{"vocab_size": 8192, "positions": "rope", "attn_scale": 0.151, "lr_head": 0.00306, "schedule": "wsd", "seq_len": 2048, "steps": 12708}
Each number is 500 + 40 x the weight over the matrix's rms, rounded and kept within 0 to 999. Layers, rows and columns count from 0. Numbers have three digits each.

# layer 18 MLP up, 1536x384, rms 0.0791, rows 738-787, columns 0-63
442469516519383475509542496485456505509512564505548546617413523466472499463461568571572589471537502440521510449505459493486528496523459511507488464453453485528486538474485512408485421460501512
487488550520505518478574505457445494577480516599462583473471613436559440464501502408609471514483470501466545423517481512501574498504548495486495480502520459458502454460519475372477512533575568
435572411512444470504470461533536475564509482466495489441497574511519555568408527510472515512505513497587521446462489483491418461497586512453510490560528364493502506536468443577469516453492520
420437511486505548500554422504457475557464472518558446489486567530517519461502554527491468468483449494543501554535475502470497480519560435460508493561583471457560552515477503455450492477493507
458493505448506472471525484401470495480528505508509470521555537491543453522554494577599642461495535473479483485499495462488461380533481440483442520454465499515486516470479496483527518499487502
501554531525503487474488507490516483517503498548564463507493513492538463475474536428463498487564553504472541417529552495542551409576552506392453517494532481587491520498414481441588464500538551
523449526450499481443567549543490489470498543491544492494446521487510536436473460528599515551508494434546496463519466506504548542479440504430501577545526510567470472490467474491494441491452536
482470471519567498492581550490493461459522563553475518486453462603514558478466469480505491454513557598471475528577541473551479495534525468501581548518492529526498525448536467473534483546503444
450546560556470528429448509514485504527424553509545500554346509472497482506495462459508532496524492486487508463521463478464499501496486484538501559522542488531547497467453468509551526514466592
438471579442523507528528542518546400435487518459541556484473569483469446506543449483540505526530451486479442497518508488480509541474543507502492480578481522513483468536476512474424521511483547
494486512456496545535501514474520486531517489487514459425504557487446483459457425517472518546545488577605449494528505509551493490509513495476508412527579516491527497456479539445504468489560501
529453549466513490505440527528529516486535486386533475535541491521471472515442501503574521474510547493500551511489540533496547501470510485524500591499527510503483518457434534488526484537475575
488499511515538512499542594516493487508492594541562530509456561524513521488464485498553497410571437502582542469464523491497451440540522502475576511492502489475508486531466539418473406480462509
520487460487514511522494538563460481580513472493508567580518479563543452518511485530523514437441484419544489512477405472511509475504510472542473525526522452586422449508527521604498494482520500
446491522500529486420505509503450467531505529548552545497474450491546514513535444438477517526442541481515518436525488573459522483522571474530437388515509449487512458490541452501583526446511473
437507543479548467547496507500540458474448474441507470498516533495503510485464520435589456528485526445560488448448458479487479505509552538571560505562565487555501439514461483545461421553405461
477483526561477460475519495471530463505424532519490521538512520538555422504466518521528574461512514470443472488504526493468464518511531558450497533545488464508527474490489522561434468451545489
513517536458478492511500491566483458454472523519570517517570512491449429469495493553512487483477498522452552473504549526581490526499563509479448484499554452493524509466518502519460564539485509
401508542485534476484520554466515436534428525522510510476474487584538515496540485479483569516475508459511541491526540554545521539501537420465454473530508453550469422476493534543460424517522466
465504494475576472480500497511483479481439548467511573478474551498561403473439554501497598390568511532560552578450448534460469604575487407494498551567553521600501420471521462484443516513522581
558479564507540500462553470553504498589498524485487431532513511483537496508528538511457485486468490490524500464492523444410445440561484432495508516568524482540605542524492453599499576496511464
509540472460554482494488544583525422546385460544486509428544517517507496464464532429578523431573501530561470477469556531603504428512542506438544484503580550543496509466515480506475507539502525
509531521508501514512523517497483507486550552510527521563554500511486426433503440503499474391492548560574518488552504537493513459512540432477517443500497509523494441455493534463497463497517554
434523533494443558495499515456448488499486466454523438410448570542459486521414410537538508436433544516479432541493475516593505488490479521415549482475491481496561485532546562445459453488532553
483500496481558406460500560432485460514471516556514512485508480510544472496517533465483491465546530521489484536562531433504517468521487461479463474498491472513495555468489493499465502471466534
489439493461564511538556456537498497590500551546490498524487498559502517485580545476488441511504537509460503495460570559476475419487571479507539536541451552480562491450506528436548540464507462
441463522513559539449483513506489465498454521451518440524426540563533524472521468580588525433574579512479457522568540546511484495474447454464553504574498545449521490500479460476524429518521477
461494493459476460510479491538502489495529451491492486489421547514417491492501567411438534511511487551522471448524528581406509554487483512469548426547492518522526422516441516458532553441532491
555532474532458483511569463499484477480496587478516580510572484516548503458471463443503496492550481532517522522472516486549493504487439453519504475501637462538518520524459399499466486532462499
503578499490494505501517502501495486508548554502406469563472474506490499496544481468520438471510527543503545429520486489402582466516523509436464540575506442580508465476508542461497462479507474
511567501492440487502517473457485487454477572486507623493466512539460514490553551479516550463510446543546503463519494512588492499509492525506537445501553452499512576493464521460404511516507471
502430534502452507531505480573411475534532518430530460506487538465546476482470448457520550502589493451536532493493465549545477486496538525508456440551472524454457503474480479540508536499505578
521448503526547425457439512540422477500468539487537512559536519546476490479526530533501549480544451572512519459504573539495453492494433587505472491480473438554494460446498473569536488504475508
511527575479513447488472516522470481466539573455469508576481484513495475560509445524508523494503459460451480565459451541481526414527554482527538557522513477514496429444448464481454523530489567
519546447542470497457496470451498490470527565528501554547507514503474479516469549532574491485491500467501499496502598517458521493579472460406566429527499510497549393468496506483525481544496526
520497515486533502503542489440491430592545485533482500513528522581518463517461545533459447471486562509498608511496507539577486495551517449507472604514511448543591543521557432506511471448501485
515483563507422439475466521438406506425523550486487532571580475547423518468530517507528587498529519546448485549524537498469518456476465487474511443577543536609524470497491420491501513496525516
503413446537525513491541513568534448478496619489445470618532504544492457502469480506458510408439520481435544533515562522561410488530502532501484556523476488496504503477475505482490410500535500
489509503458488505503462511554522464460457510476512508471457470493433511467570473504513509473564501543555491466546487585582531561495518579539494479509516476453525507487498483434446497473536527
520557408487538487451482488555526507563535518484577463482475452482534421456439482481521459475506450535474481492535524535574487478484489509546504489541522531495447463478492519438427563525490552
463526441475472489535497502501452445446414490510594514486459558497453510554519537489535471579556482502457470541508594453486495442523548468462532489509489477520539519461517415573492510483470522
523501547460552522479469518578455493512469492522532509560513527495499501593460561478536580528601446530516481459553458608487492515486489501438518514537507548472533506509408403508560576550497488
496463452437512426453493545457579486543502515491539525503486517497507435513516497548485559460539494555459504544504530601490507481550478515511508515488536502540485464397505459469504491536529563
495488562470500509487536497523471477474497480481478549469546516482508433479491467492522520477536534512574506559535522521475510478521518447538571394489518538490543529485476424430463550495569504
544455474430493463490493484498515512493485496515522506550528522529474449569460520542486504498533491496541449532533422540511504497520457449514538422464471502558549520493485508463446489498502499
437566408514481506538507520569529505537479560547459588500468494512519475502509496490471515430613458556531523520469517472568480456532504464485480498452495494552533551551471454582470453471531501
545524502476493475471460505502512479474453542498539529568493605547482501562543431561536535517497466521466485520512517463549438516485496520547491532502511481515516426478502507497557454458445480
486516456496458480622537483584548436530482502464519453524521477545578506454535539484454481459496549489491498509491456506479494498538483513516540512503552550511563501557588520544571529524504486
449496485519464485535512524499489486515509535504537515477563525493540473491440541446487573441532534567494513476481473472536559412551533499457560480529506453564489523553450511476496524474526496
497494576505478501555515507555432521469514451559514528570434471521508433492536545421472542506504516435455481487544442510425506537520501508560509467482540517540531450512460529520469507476471475
# layer 18 MLP down (transposed), 1536x384, rms 0.0731, rows 738-787, columns 0-63
542496516476500483504484477525500489488501472569448588562504539412510456410577580474453447529538534494522493482521481545534574504524500503516455457527411559524510518471524486550528490472520487
432514524512500507480498521437469520513386460507498428508524500513557476474574539521490452518555504429451522484497505544445491407424517528491504515523489454530505484460563474520455556449531506
478447452468551560432475536492553527550490458479492470541483454526530593560540567500490448537453484540511501506524502482514451486530481522480517472513500497447385478474442501544541505446487486
487570535612517483552455536554469523562555546431524451501472481587509478475488487486526560527471437466550448482522552465538460490455453531426476552525451485472462514534468392486489507515511545
473514461454540509484464550454500505485526517614474419508533451494542536549451503521507511479481506544488483529468433517488528489582492500473463476522463525581346542462499522520436513469590441
498549525507526470432484472530491541521474527469565533508476515502499443498460509493507470437510540490481563497527460481482485444426455603473563524499512474589479489481457454521495509534499560
474487472519461425445609500481533508481538478474496497516433541482539521506492467509495483508475485457496456458548415517538477491540508457472510503515438538514477444548456515556531511564502502
495486488467520572537483468554452481493476503538454502488495515499551541547475579524565528454476505438539395497533507530414479565454565476445534481515551472486486521494474452509515422420442494
476505529457453504488501533497438495462476452535555494476552505557487433516510488476467530518541626531470486485445545505542502477475478447510536445450491515534483529480536569545531522459464438
503465535450526551455460433447475468473493540481454551422512557502465535453541468539463513524471611538548553459549441479484502458511453546495474469516492505512451465547496538507428483510510513
477543455484436502559455455506480479524474447533465497514471524468477522499539479511454457521527539498485478503502494497529532428586464542497442441458528559456416553450507586453512489499478532
525510440504545483504486480538510517509512479562471531566493472485516516502504500501470532520453472614515490509494500478567446440583499476493511447494513399536532505511501535561460524528523516
478539511490464539475518441530503509560481539507542553584456492442500581480432469487501362550533530578532495492514415510519474455503507491427484495426470535466440430452516516472482449498473464
427523469394453495498540486521508497525455487534548506542523508479476493558635463537474457453427547540481461519545460582476498528504524495515505501506480536541491493579505515548458561455497580
452496534450471513545502486476481503521551502524486523428452504514544539444452530455516531552513484500473592526548471412535535485456483487567522495506595409503494446577511473541521495526456511
525458500463445481427486475482482544499547498442610461540520552511477504463514564443509507412548537446504428489547530475546504549494508560455489521463561462521593491522534514446507507559476553
530491410542500472546502499500560501519520488488469612507455500427519519444549545521406466470509489489398556551430505492591520480524464465466480535521513495451506483483486521437560520491563503
470541503458484521435518450518567501510495483430527495499559508511455567472501488548535502493448503523450365534496496544454542520505479528506504395499464515509508470496560494486524461537502472
481453505494487559535495531551479464501522475528463485517462468537497472469526542465470503433473483459493470518481540522469534490439447422497493437462502477539486422520533390487457545584510559
481483484435539482478526568517508458552539515472474485452465593514513485529509456597458484435490535412433562506569449527568531501529474444540512505522422453542542455477484440434538606491477442
469525499457524507498523502521490522537485481528540549499521479596559459533443504469573442521506502498471535510535499496531496492463501482482488426507529494541498448511431497458514500482502549
525412447469517461544556527499529478532506470544403513573557462482423467441554621517515459510581499567454406602442553595572521481519513468486557465456472574539530515530517508499462523485477427
480434474549535519492568547511541471496502522393482511505443528509504505494494504541476502567500525493475468528472511545557474413464520555418533494533527503537456450506495502527442476535472491
549460451519543514533418529444482572481466450490519502561524487511513510471423530488397526506452516556461526466476529577493535474546536509549524495518555513556505528444535575481506540542481510
540453536443472468496479512508507512489607449463565488510447508477511468415549488515521519490546506469370564545483461517494509528419438457493514526565594433539554484501415493508484475526448528
513573520561466486489521544494460501452409485513507517466530574439514527463467426490570579424511446472502555435538539500459529462430459490542568444465474455455531536514484489462472475489528568
468468460511464447435507556463472556506493509544552548551504438522514542537514527500530467532492517496474459512460513473544507617489459482463508423451514523593517499398541538476468487519553499
518499465520458491509529503535486529557476575526500469554438563552527491540452591534462498463510461597508462541509481579474490570544528488502563478477511567492494488557538574444570457576490506
434517543503458493459495513459493546508489471447496420539452489477536423533499504537498566449541500582534536473501506446442524450488514495516546480474505451435452510491544515482432476497517528
512490535472484481414452485485542475511472441434431467527456502479504489414471526485530485492420473417551455454494493498478524484462473542489483523414438498554486573554515559507444514435475539
493578545530525555508486508568521505584484511465507464494543475416520512535599534463443500553470521506505454447426469526454516505488571553554504532491502477458491522465546504467547452516582526
466524480432507536465501476507514552581498421549490520540558488474526513558490462559560594493464566570579533461499454483440543528478538561536522464513538530498513475471489453590487495482504452
470455515421508535518491442459488542531533378468519522536564502537530516488525466491509530503526472507448561448485490523549401574498563535491458481596506487505505475572637490512543540544483530
537479512466510423456474491460464543496551548442484507503506487501518474508521549588490484503478469536499548510537466489547514458464513458594460558519534548437551511490439538528585516546410469
546466539541473454410549475498447517534467474480508498457480474474510557445499457543462456499533533526526461529521543468461517515553538535489481496568554580559564474508481466489510462549488526
446512509452502515523444560475513436503520534551502483507494563482519482536513535614580508484483590455506535457477463444464441455463476498480489466491534452446441465402479504551428470548496453
525529450473556447491506492471573513468514449461447538459450532532482497482499530487465509473496604500558555533450537511532517525496557548419488558541526543434525504505565499489499476447508488
481525484507527524532499461520494477508499504461422505463473468472470544547510461503526522422435525506542578361564613440419536486530546480444486537415526477491546545453519489446492542494452501
474473531500515511469479491520483582492534496445486495433449496550424539451466512479525531496526426508454513497513539515527505553536503489527468417512510451471483454429482517445507505451524486
508476507501508535535405528466546520491495449483538445445553511516507492565541531468496477529532437490507503530416528497532525517471405518526563500505495524373451472559483545517504535600473517
412539479476496578557434527542553428517455516448551502457522505465463574397505487531509507566523481509474560424520478483510518525484535462497496497518484508473576485523567482487513503450473478
415546529526432469476485510482471552511520470392500471565515453513540513461568492492539507447509529498483437482529535490485470485471405447418475505523492510516535479529459490515520486465478504
520523490514467518521441486471496517507478505501459523455539503467475475513545471526483457475512475506459464438544504532468418531567454514547552442513501458489503528551490526589494473394489467
476542498501445524517459514472539490523486523477564544440485557465560557482543476470506532473566489449525473520543544563434491583480473526558490550439541560499464536506464499541543543519484411
469509524525507485449523481446523509535479487501457451526484560528462494536530499478579543534564525480557472512627469444405504512420436528529449496417473546495528562495406459467527532491513463
505520519470449434467474555473502559509544522426478498548469584539394454457599513540445490505562511638461546538452517554512523521505470517469475463502492572487529539528535521471452510421492493
506522474497518480473526436480473489537496491550471548505524497479503426521577509537541471520464480518520474484557488494492447458519528491507518471422538486422477474571531502469509498530474575
541424517488550461469506557414511499403484538488522539473456462496396503511480496473543524466563501511522520516496539494479500458492497545509477498496449496489513413458581479468445463457484492
482573525493395395426423419479475561521447486540472504511451493533450523479583606499459492493576489493485502494463470524490602535486473475481483457494493509452462509466536422488552476527513521
513489548523452468454514507442527469508456482515495564511550530531448469463483471515558432489549512440483535458455510469551507551476494470347487517507547570523538589471452524506445504515480509